Each number is 50 + 15 x the weight over its row's rms, rounded and kept within 0 to 99. Layers, rows and columns count from 0. The size before them is the row's rms in percent of the matrix's.

# layer 5 attention key, 96x192, rms 0.0441, rows 0-95, columns 144-191
107:55 50 49 55 23 46 49 65 29 75 16 57 28 22 64 82 55 37 36 44 38 55 69 54 46 54 72 40 59 42 49 27 42 32 75 61 28 76 52 81 55 58 41 47 51 54 39 60
107:54 65 47 59 55 36 46 86 36 66 30 52 40 36 60 57 75 30 39 48 53 38 51 73 60 65 82 46 49 54 57 24 39 37 83 66 26 83 57 71 84 59 44 65 61 61 36 62
104:50 58 77 50 69 57 56 36 70 46 60 54 55 68 47 62 60 56 60 46 56 22 50 71 61 49 28 51 48 40 29 60 53 65 36 58 60 52 48 54 25 62 44 56 63 44 70 59
107:57 56 57 31 92 56 37 61 46 68 45 86 51 24 30 83 52 59 19 46 32 50 33 52 54 61 38 57 61 44 44 57 64 20 51 59 46 54 27 43 23 34 84 48 83 26 48 47
097:43 51 36 53 36 50 36 73 49 76 42 61 48 25 52 66 58 59 51 61 36 72 56 57 70 57 55 52 47 42 55 39 59 44 78 53 31 61 41 44 35 47 62 50 63 62 39 34
114:63 55 61 41 68 65 64 20 47 29 64 40 55 67 38 55 32 53 34 45 64 26 54 40 30 45 37 49 42 46 51 53 42 79 27 46 69 41 51 44 34 46 35 64 49 35 57 58
085:62 22 69 51 57 63 67 32 37 30 46 30 75 78 35 51 39 50 38 61 66 28 48 45 35 52 52 38 40 45 54 70 28 75 27 59 73 44 50 57 58 44 51 54 44 54 50 48
054:49 45 62 58 67 42 40 30 36 27 35 44 53 63 57 47 86 60 39 53 59 39 57 61 38 49 51 62 77 39 50 54 42 65 52 32 56 53 61 52 30 38 53 30 34 46 33 67
104:55 60 43 38 55 60 46 51 19 37 30 35 42 62 47 56 54 45 71 48 39 39 35 56 47 49 67 89 63 26 76 33 23 57 65 70 50 54 75 44 57 70 20 45 42 63 39 68
102:68 59 62 49 50 52 51 41 66 55 54 48 37 45 70 56 55 56 58 46 44 51 48 50 35 51 09 68 40 76 45 49 72 44 46 29 46 64 48 47 47 47 44 21 40 71 61 75
108:36 49 65 43 80 52 16 32 38 70 87 52 60 43 58 57 66 65 05 38 41 58 46 59 46 58 56 81 61 24 42 30 36 48 53 44 40 46 32 58 36 60 50 70 47 24 55 61
114:95 50 67 35 38 37 44 43 75 55 47 41 23 22 66 51 51 36 64 13 52 75 44 21 38 49 35 35 49 73 52 48 76 55 45 73 44 38 44 33 35 49 40 58 66 60 60 77
088:88 37 42 26 57 28 45 52 43 38 18 59 33 79 45 67 54 57 33 48 41 53 44 24 36 58 50 55 48 58 45 48 67 61 44 58 66 63 42 40 53 39 88 42 49 35 59 39
106:46 72 48 59 52 58 74 66 44 50 73 50 39 44 51 56 54 31 38 46 52 49 47 69 64 50 44 15 59 72 63 52 56 45 64 28 71 36 52 38 78 35 62 47 55 42 38 53
094:26 72 46 62 22 83 39 54 48 70 62 51 87 26 65 37 51 27 74 75 44 59 49 62 47 41 49 25 50 61 24 53 66 51 52 18 40 41 62 43 43 47 47 55 34 55 20 32
107:48 57 37 75 33 87 45 57 29 40 67 64 53 41 41 45 42 33 69 49 10 56 45 41 59 47 33 47 44 44 13 47 69 66 53 69 40 54 62 57 37 62 58 79 62 52 60 61
093:43 32 56 34 68 64 48 67 73 49 64 43 35 41 32 47 46 27 43 50 57 31 44 41 66 54 36 48 09 55 58 53 46 51 61 60 48 65 70 37 57 80 36 64 22 58 39 50
090:69 49 53 38 58 51 41 38 74 41 73 34 52 66 37 57 60 50 56 43 58 35 32 50 65 65 47 43 50 58 20 56 71 67 38 37 48 48 57 38 47 70 36 41 76 46 50 61
085:44 62 54 38 66 52 63 40 46 37 81 36 44 62 45 39 27 64 57 54 40 46 85 50 72 27 47 66 45 25 51 64 37 90 22 66 51 39 48 33 60 49 59 52 47 42 65 51
094:70 56 65 44 53 54 62 41 56 35 71 33 45 64 37 67 36 55 55 47 56 38 70 57 47 36 52 50 51 47 50 58 41 85 21 48 64 42 45 54 51 58 50 71 70 46 55 65
082:02 65 49 42 86 30 42 65 58 62 40 74 45 16 51 51 54 64 32 56 57 29 31 59 62 67 49 35 51 70 68 38 45 23 70 35 48 42 38 59 57 44 42 48 55 60 32 62
069:70 41 51 57 28 70 50 16 40 42 24 35 56 81 43 44 42 48 54 51 54 52 61 31 36 43 35 29 65 34 42 51 42 88 39 45 60 46 51 49 50 62 42 43 34 52 50 66
135:37 42 35 57 37 57 29 74 26 58 35 77 49 38 57 40 58 45 53 51 40 77 49 49 61 58 48 33 54 50 39 42 46 24 75 53 49 70 60 56 45 66 68 38 45 63 51 42
180:38 39 48 61 43 38 33 69 40 63 37 69 49 25 54 67 59 51 55 50 48 70 54 58 57 57 48 45 65 46 53 41 62 24 80 39 36 52 48 64 42 47 61 29 47 62 39 45
104:13 56 62 79 57 55 20 77 36 48 55 55 52 37 42 44 55 54 42 58 40 26 14 59 68 46 40 33 60 60 78 42 12 49 61 28 55 51 59 18 67 41 47 69 50 39 55 74
098:43 51 43 60 36 41 78 42 35 38 59 63 55 56 46 55 47 48 27 65 28 44 73 31 23 63 79 37 61 55 24 36 70 81 34 68 73 73 60 77 45 43 22 34 67 67 70 60
104:28 75 51 67 53 50 28 68 37 74 71 68 42 45 50 25 66 47 75 58 75 46 51 48 60 30 46 58 25 60 62 49 67 68 82 33 34 60 56 52 54 78 62 51 51 57 70 46
111:32 39 67 23 47 63 51 59 45 58 20 60 67 53 46 67 56 47 32 78 53 40 46 58 32 48 92 72 52 48 68 51 31 62 54 68 37 88 54 61 46 52 39 47 37 58 30 21
108:59 40 41 40 39 60 39 46 35 33 29 33 11 51 55 48 34 48 45 50 43 60 60 38 36 45 96 71 71 35 94 38 27 45 49 42 64 77 56 26 78 55 40 40 46 29 52 59
103:46 20 36 28 47 39 44 47 77 58 44 50 56 29 59 60 30 50 19 58 46 47 56 66 48 80 63 61 78 36 54 49 38 36 22 44 37 38 38 47 46 63 43 66 77 87 33 52
108:76 67 59 48 63 55 41 39 37 40 32 57 50 47 49 42 71 50 37 81 38 42 51 40 31 44 52 58 65 40 38 42 36 64 40 44 53 68 52 64 59 44 31 15 35 29 42 63
098:39 54 45 66 47 65 30 61 53 53 78 84 45 34 52 49 58 43 37 41 63 53 54 50 57 66 92 38 82 55 47 41 50 49 50 32 48 27 39 82 50 53 61 52 76 55 63 86
096:29 73 52 52 51 48 54 49 05 53 23 58 40 45 59 59 52 48 27 72 39 47 66 61 40 75 44 38 74 31 38 38 11 65 57 72 60 34 53 36 31 63 62 41 56 24 50 67
094:52 72 33 62 40 41 39 43 42 36 30 70 31 60 60 36 52 47 52 62 25 74 81 19 58 36 57 66 85 59 70 34 55 28 56 31 52 85 40 50 36 59 60 34 44 35 90 53
090:55 62 39 63 32 19 66 54 37 70 50 48 40 62 69 72 37 22 48 69 46 73 74 55 63 52 50 48 35 52 69 38 47 44 44 36 50 43 49 22 49 45 53 69 50 50 64 56
094:40 24 47 46 58 49 23 39 59 38 31 55 46 35 43 55 69 51 54 53 69 53 30 40 14 61 57 33 48 59 62 42 71 33 57 65 37 59 44 75 39 76 52 39 39 58 18 49
080:55 72 52 66 79 45 28 52 61 41 39 31 37 30 59 38 77 59 47 67 39 56 13 32 22 32 58 52 56 61 42 37 51 29 63 07 44 58 51 48 61 46 38 43 40 38 39 40
099:58 65 56 67 58 46 34 68 60 46 76 28 92 53 59 32 50 55 69 60 39 77 19 59 21 44 37 39 70 49 53 46 64 85 59 33 50 51 41 61 41 57 41 37 56 63 24 41
091:47 56 52 76 69 46 61 61 62 43 52 58 28 15 69 63 60 57 48 62 39 53 29 72 43 54 56 53 60 64 46 39 60 37 59 34 36 54 52 59 64 60 36 43 51 51 41 43
105:46 60 50 68 49 45 66 70 10 49 32 59 32 47 44 69 61 53 24 51 20 74 11 50 49 09 42 66 65 63 40 42 52 18 79 10 58 42 51 65 57 54 61 55 23 51 40 49
099:61 55 54 66 61 44 41 58 44 60 51 42 66 69 51 33 63 34 54 25 48 56 29 58 34 46 61 54 68 26 52 15 55 56 83 36 56 70 48 64 28 51 45 45 26 41 49 32
103:72 46 40 28 44 54 59 41 67 47 49 10 39 53 53 52 35 49 55 44 57 66 66 79 81 45 56 58 20 56 25 57 19 24 36 54 39 50 78 33 72 23 46 39 55 53 71 34
100:34 32 39 63 65 34 39 47 64 45 72 54 60 25 51 52 62 51 60 40 57 30 44 44 44 77 42 38 51 32 46 37 63 80 59 53 04 57 42 60 37 62 54 58 39 53 51 39
092:54 61 45 65 70 45 37 68 54 24 47 75 43 36 43 65 58 52 52 64 56 34 56 29 31 51 41 42 74 50 30 54 58 56 64 14 67 27 36 51 49 77 59 49 63 42 70 48
086:36 63 71 55 57 56 29 60 44 58 86 59 64 44 52 59 65 60 71 35 55 37 29 83 47 33 72 46 62 29 55 50 52 80 66 32 69 55 29 68 51 53 38 44 58 58 44 52
090:58 29 47 52 48 60 88 39 57 36 49 46 33 39 43 62 37 60 05 66 46 49 55 49 64 48 23 46 48 72 60 60 37 20 41 41 32 38 43 30 79 47 61 61 62 44 45 55
093:67 87 48 63 39 58 43 44 46 54 42 58 72 66 53 15 61 32 75 48 56 43 61 57 39 64 81 67 43 40 53 45 52 54 60 46 57 68 58 49 34 53 36 35 43 37 47 58
112:61 50 47 56 62 28 40 52 67 46 61 23 66 38 48 32 38 55 73 46 40 63 41 51 54 46 12 35 38 66 25 48 46 51 52 32 28 38 54 28 39 31 46 56 48 40 70 12
091:59 65 12 78 30 21 53 38 51 50 37 52 38 63 41 45 56 40 46 65 18 60 60 48 80 33 62 69 69 64 64 35 54 39 63 29 49 44 55 35 35 40 43 57 44 26 57 42
097:67 17 50 51 42 48 68 22 73 50 57 65 48 54 44 44 70 46 33 48 82 58 45 65 48 16 69 74 14 50 53 55 70 50 30 63 48 52 46 61 56 56 45 38 34 61 36 41
101:65 70 26 64 46 18 72 53 44 65 07 54 35 44 43 42 79 34 28 66 32 62 43 25 56 43 46 74 58 63 61 39 48 12 53 43 43 44 44 70 52 62 62 47 22 46 59 56
095:44 18 69 34 45 81 40 44 22 28 62 52 56 66 25 38 43 76 65 30 56 41 30 57 13 30 44 58 36 47 52 63 32 77 54 29 50 53 32 37 39 31 30 25 59 57 39 50
090:67 12 85 42 55 68 74 44 57 44 71 52 67 48 36 39 38 77 49 49 48 57 22 58 13 40 25 63 55 62 50 67 39 74 41 47 57 59 45 69 56 54 38 43 54 46 30 34
092:62 33 71 32 50 59 60 51 27 45 61 38 80 61 36 78 31 38 39 44 53 28 40 41 38 42 42 49 50 49 48 66 54 65 28 46 76 73 53 52 53 41 49 56 49 46 61 58
122:58 35 70 17 43 62 74 37 39 50 62 34 68 68 27 58 19 57 38 37 62 44 43 48 29 39 28 52 45 64 46 70 33 75 29 57 60 44 30 54 45 38 46 59 61 36 51 60
104:53 27 30 49 40 59 66 35 53 44 57 66 39 34 41 47 39 77 21 48 49 58 56 43 45 53 73 57 43 32 48 67 52 48 26 83 28 31 59 59 57 36 42 43 52 48 26 68
087:40 50 63 53 80 45 51 77 56 49 82 29 42 22 54 57 47 55 52 58 57 54 34 65 55 39 37 48 51 72 30 38 36 25 67 11 66 38 52 51 75 56 48 44 47 54 57 37
114:67 41 44 35 60 59 29 44 45 53 47 37 29 56 55 38 50 60 25 23 45 49 45 50 77 50 58 47 49 24 36 41 38 47 39 78 30 59 65 51 52 29 67 53 67 54 28 66
100:61 41 44 66 65 27 80 43 61 49 66 31 65 46 41 56 42 57 50 75 44 29 51 44 40 49 24 59 53 63 34 70 40 33 26 28 63 43 43 57 63 59 40 52 47 54 79 57
102:26 43 57 25 28 53 26 51 70 49 57 57 17 40 53 12 57 55 68 53 64 49 46 35 55 39 43 22 35 41 48 41 49 52 59 89 52 57 58 56 40 65 54 61 61 59 49 50
095:60 55 36 76 60 43 68 57 31 40 47 40 43 50 49 51 52 77 29 46 32 51 35 42 65 48 55 65 64 37 20 50 78 68 41 41 35 28 59 48 64 31 68 53 43 44 22 63
115:34 51 42 65 42 46 42 53 47 35 55 81 46 44 47 87 56 61 67 56 57 41 68 46 56 72 67 55 41 38 53 45 87 69 58 51 16 23 33 44 45 67 54 43 41 45 43 55
092:36 52 51 53 43 56 59 42 51 46 52 80 52 43 58 55 61 64 74 81 73 22 71 56 66 67 69 48 35 38 64 76 83 45 36 48 39 55 47 61 54 68 50 44 60 47 57 59
097:61 74 49 38 46 52 35 55 44 53 51 54 66 63 62 39 63 32 60 35 34 51 47 64 47 49 75 60 59 31 69 31 45 58 54 64 62 59 66 52 37 65 49 41 45 74 35 61
102:50 33 55 42 58 63 57 47 77 49 37 33 54 54 41 43 32 61 42 47 79 28 48 52 74 46 53 58 40 33 53 61 45 53 35 35 60 56 59 48 85 42 25 47 58 24 71 79
077:28 35 41 33 39 76 39 26 45 42 49 50 40 36 61 37 50 38 45 60 57 36 49 40 85 34 41 47 35 45 58 42 47 51 34 47 51 50 56 31 74 46 49 50 40 11 48 48
089:52 32 49 33 58 39 59 44 45 75 42 55 62 47 35 54 40 74 57 59 64 37 55 46 39 44 47 16 48 45 36 87 27 52 38 48 64 54 06 64 83 47 41 49 65 38 53 56
096:58 23 60 40 36 58 41 28 47 40 55 20 57 62 32 59 24 33 60 41 78 45 62 81 81 43 29 81 53 28 28 72 09 64 41 58 58 53 63 42 74 70 38 19 56 40 65 60
101:44 70 52 60 64 53 56 58 40 52 65 95 39 22 52 29 80 51 40 57 34 48 28 49 39 60 67 39 56 24 71 30 71 61 47 34 22 63 22 73 36 65 49 51 43 64 36 39
115:47 41 56 45 49 80 49 30 51 40 53 42 52 46 57 46 54 60 30 36 62 50 57 49 53 40 37 39 48 43 49 62 48 71 29 43 31 33 24 68 56 64 54 59 67 32 65 60
124:56 40 50 37 46 62 36 40 31 37 61 08 46 91 44 57 19 57 57 55 61 48 61 44 55 41 52 56 41 53 26 59 17 69 36 57 76 42 67 34 58 49 36 56 53 52 57 83
084:51 40 52 53 17 22 66 68 60 38 20 84 54 52 56 72 52 41 48 76 49 45 82 51 45 60 70 68 52 33 54 58 52 27 43 51 43 66 76 78 53 71 47 57 50 68 72 51
101:34 65 46 75 68 47 69 71 33 55 60 41 35 27 49 56 69 78 10 34 15 66 54 56 38 36 39 32 47 62 56 29 56 44 84 61 47 74 35 30 62 19 65 53 34 51 41 41
093:20 60 54 72 54 45 40 52 59 65 55 64 59 37 51 38 49 74 56 63 33 69 52 37 52 51 33 53 69 42 53 33 35 64 56 50 56 39 33 35 39 25 48 64 49 49 33 71
107:33 61 44 31 41 66 61 31 46 43 57 23 40 44 52 52 26 57 25 25 26 72 71 40 40 24 60 44 38 83 50 61 40 20 53 71 61 44 46 58 46 37 54 45 66 66 48 50
099:64 63 53 25 76 56 60 33 43 70 38 44 51 58 55 25 52 53 66 60 41 52 58 65 44 53 78 76 38 18 54 62 61 49 35 57 49 77 60 46 50 49 58 49 56 62 87 38
101:81 44 55 29 46 38 51 38 26 51 48 46 59 70 52 61 50 36 58 57 64 14 38 56 58 61 64 55 53 35 33 54 56 43 36 43 54 48 63 55 58 66 72 39 54 56 67 33
096:39 51 49 78 39 39 44 57 68 68 59 58 56 49 56 34 59 81 59 77 39 45 63 29 69 62 31 26 59 31 54 38 34 52 47 46 53 35 36 59 74 31 30 70 53 44 39 54
108:43 62 74 34 35 43 54 57 67 48 44 63 59 63 49 51 62 35 70 64 38 43 35 23 49 41 47 99 84 44 33 60 44 50 47 25 69 46 52 34 39 40 45 22 66 38 51 53
099:48 32 59 73 55 40 50 50 52 55 61 43 47 50 54 60 80 61 48 39 50 52 39 63 79 62 42 45 71 50 51 32 65 49 27 47 42 38 31 31 89 47 70 28 59 29 64 61
096:50 21 54 35 68 50 44 37 35 51 56 32 57 47 28 52 42 54 29 38 72 24 33 79 39 56 43 60 46 45 86 73 36 52 48 46 53 33 44 48 56 23 38 47 36 52 28 88
097:54 39 27 46 76 81 38 45 29 23 42 32 45 70 32 67 54 55 58 49 51 30 57 54 66 37 31 62 53 29 38 68 41 49 34 62 42 46 46 38 93 46 66 15 60 08 73 53
091:32 60 65 74 72 42 68 73 41 72 47 75 41 33 60 50 72 58 30 60 53 61 53 43 20 71 74 32 46 59 64 31 71 58 61 61 54 64 35 64 38 48 42 83 43 93 26 48
089:59 14 42 52 53 54 59 44 49 64 30 44 39 57 42 77 52 52 74 56 33 53 21 59 75 29 33 53 49 86 13 74 30 40 55 47 62 56 64 46 55 31 43 47 42 44 79 50
093:38 33 51 24 45 61 33 37 48 53 82 47 57 38 43 59 36 50 38 17 65 71 44 62 20 37 22 43 34 57 62 66 39 58 24 46 38 40 35 61 43 58 34 32 69 40 44 49
102:55 38 43 32 40 43 48 48 50 22 58 15 60 68 53 53 34 50 39 41 72 30 74 62 55 48 34 60 38 55 29 62 20 49 34 55 87 34 65 26 71 63 31 45 52 66 60 74
085:70 43 48 24 56 29 41 55 51 43 30 18 50 61 56 52 36 48 58 45 23 54 58 32 46 57 63 80 67 56 43 48 58 70 62 38 61 65 80 40 52 32 63 56 62 70 57 60
106:55 63 17 77 63 34 69 72 48 70 49 52 53 13 53 39 58 54 54 44 50 64 67 46 65 74 51 23 51 40 66 24 89 28 77 63 46 55 59 60 26 43 51 83 45 62 53 35
091:29 56 53 53 65 79 61 45 52 59 79 52 37 49 47 36 66 70 35 54 50 44 19 52 58 32 38 28 44 73 43 37 38 62 55 52 43 24 34 34 44 43 56 62 46 25 48 41
094:75 45 63 27 29 29 57 64 35 32 34 38 44 72 58 79 47 36 75 62 39 43 51 31 61 57 52 78 82 54 51 52 22 49 43 48 75 46 62 32 49 62 54 31 44 52 47 36
087:15 57 51 53 43 46 52 43 70 76 54 53 49 50 43 37 57 57 57 57 50 40 43 44 77 36 27 19 49 68 38 53 54 38 41 40 60 37 32 58 55 52 39 69 58 24 61 37
112:24 89 45 67 89 57 67 49 16 63 48 49 19 40 58 45 55 99 33 50 26 53 39 41 49 50 57 26 53 62 57 37 46 58 72 56 60 55 23 43 53 45 67 64 67 45 66 55
090:69 60 66 30 26 42 56 66 46 38 24 52 64 52 59 64 49 43 44 55 35 39 72 25 42 53 63 70 49 58 47 70 50 40 44 51 55 75 63 58 40 70 41 45 65 77 68 57
088:59 35 65 28 32 49 62 34 40 23 38 28 51 56 70 78 40 39 46 26 30 60 67 38 27 40 60 78 46 68 47 51 42 41 61 49 49 65 70 31 55 40 67 24 47 70 44 49
112:74 46 42 83 55 37 34 75 69 65 60 41 64 44 39 28 54 40 45 54 77 65 47 70 51 51 31 37 65 32 46 45 68 58 47 36 57 24 59 38 63 31 48 56 34 58 29 50
108:64 43 42 40 51 51 68 56 33 29 45 13 28 42 55 88 39 46 45 36 29 64 57 50 17 33 60 80 36 63 54 39 24 54 70 54 49 56 50 22 59 38 54 42 38 62 30 57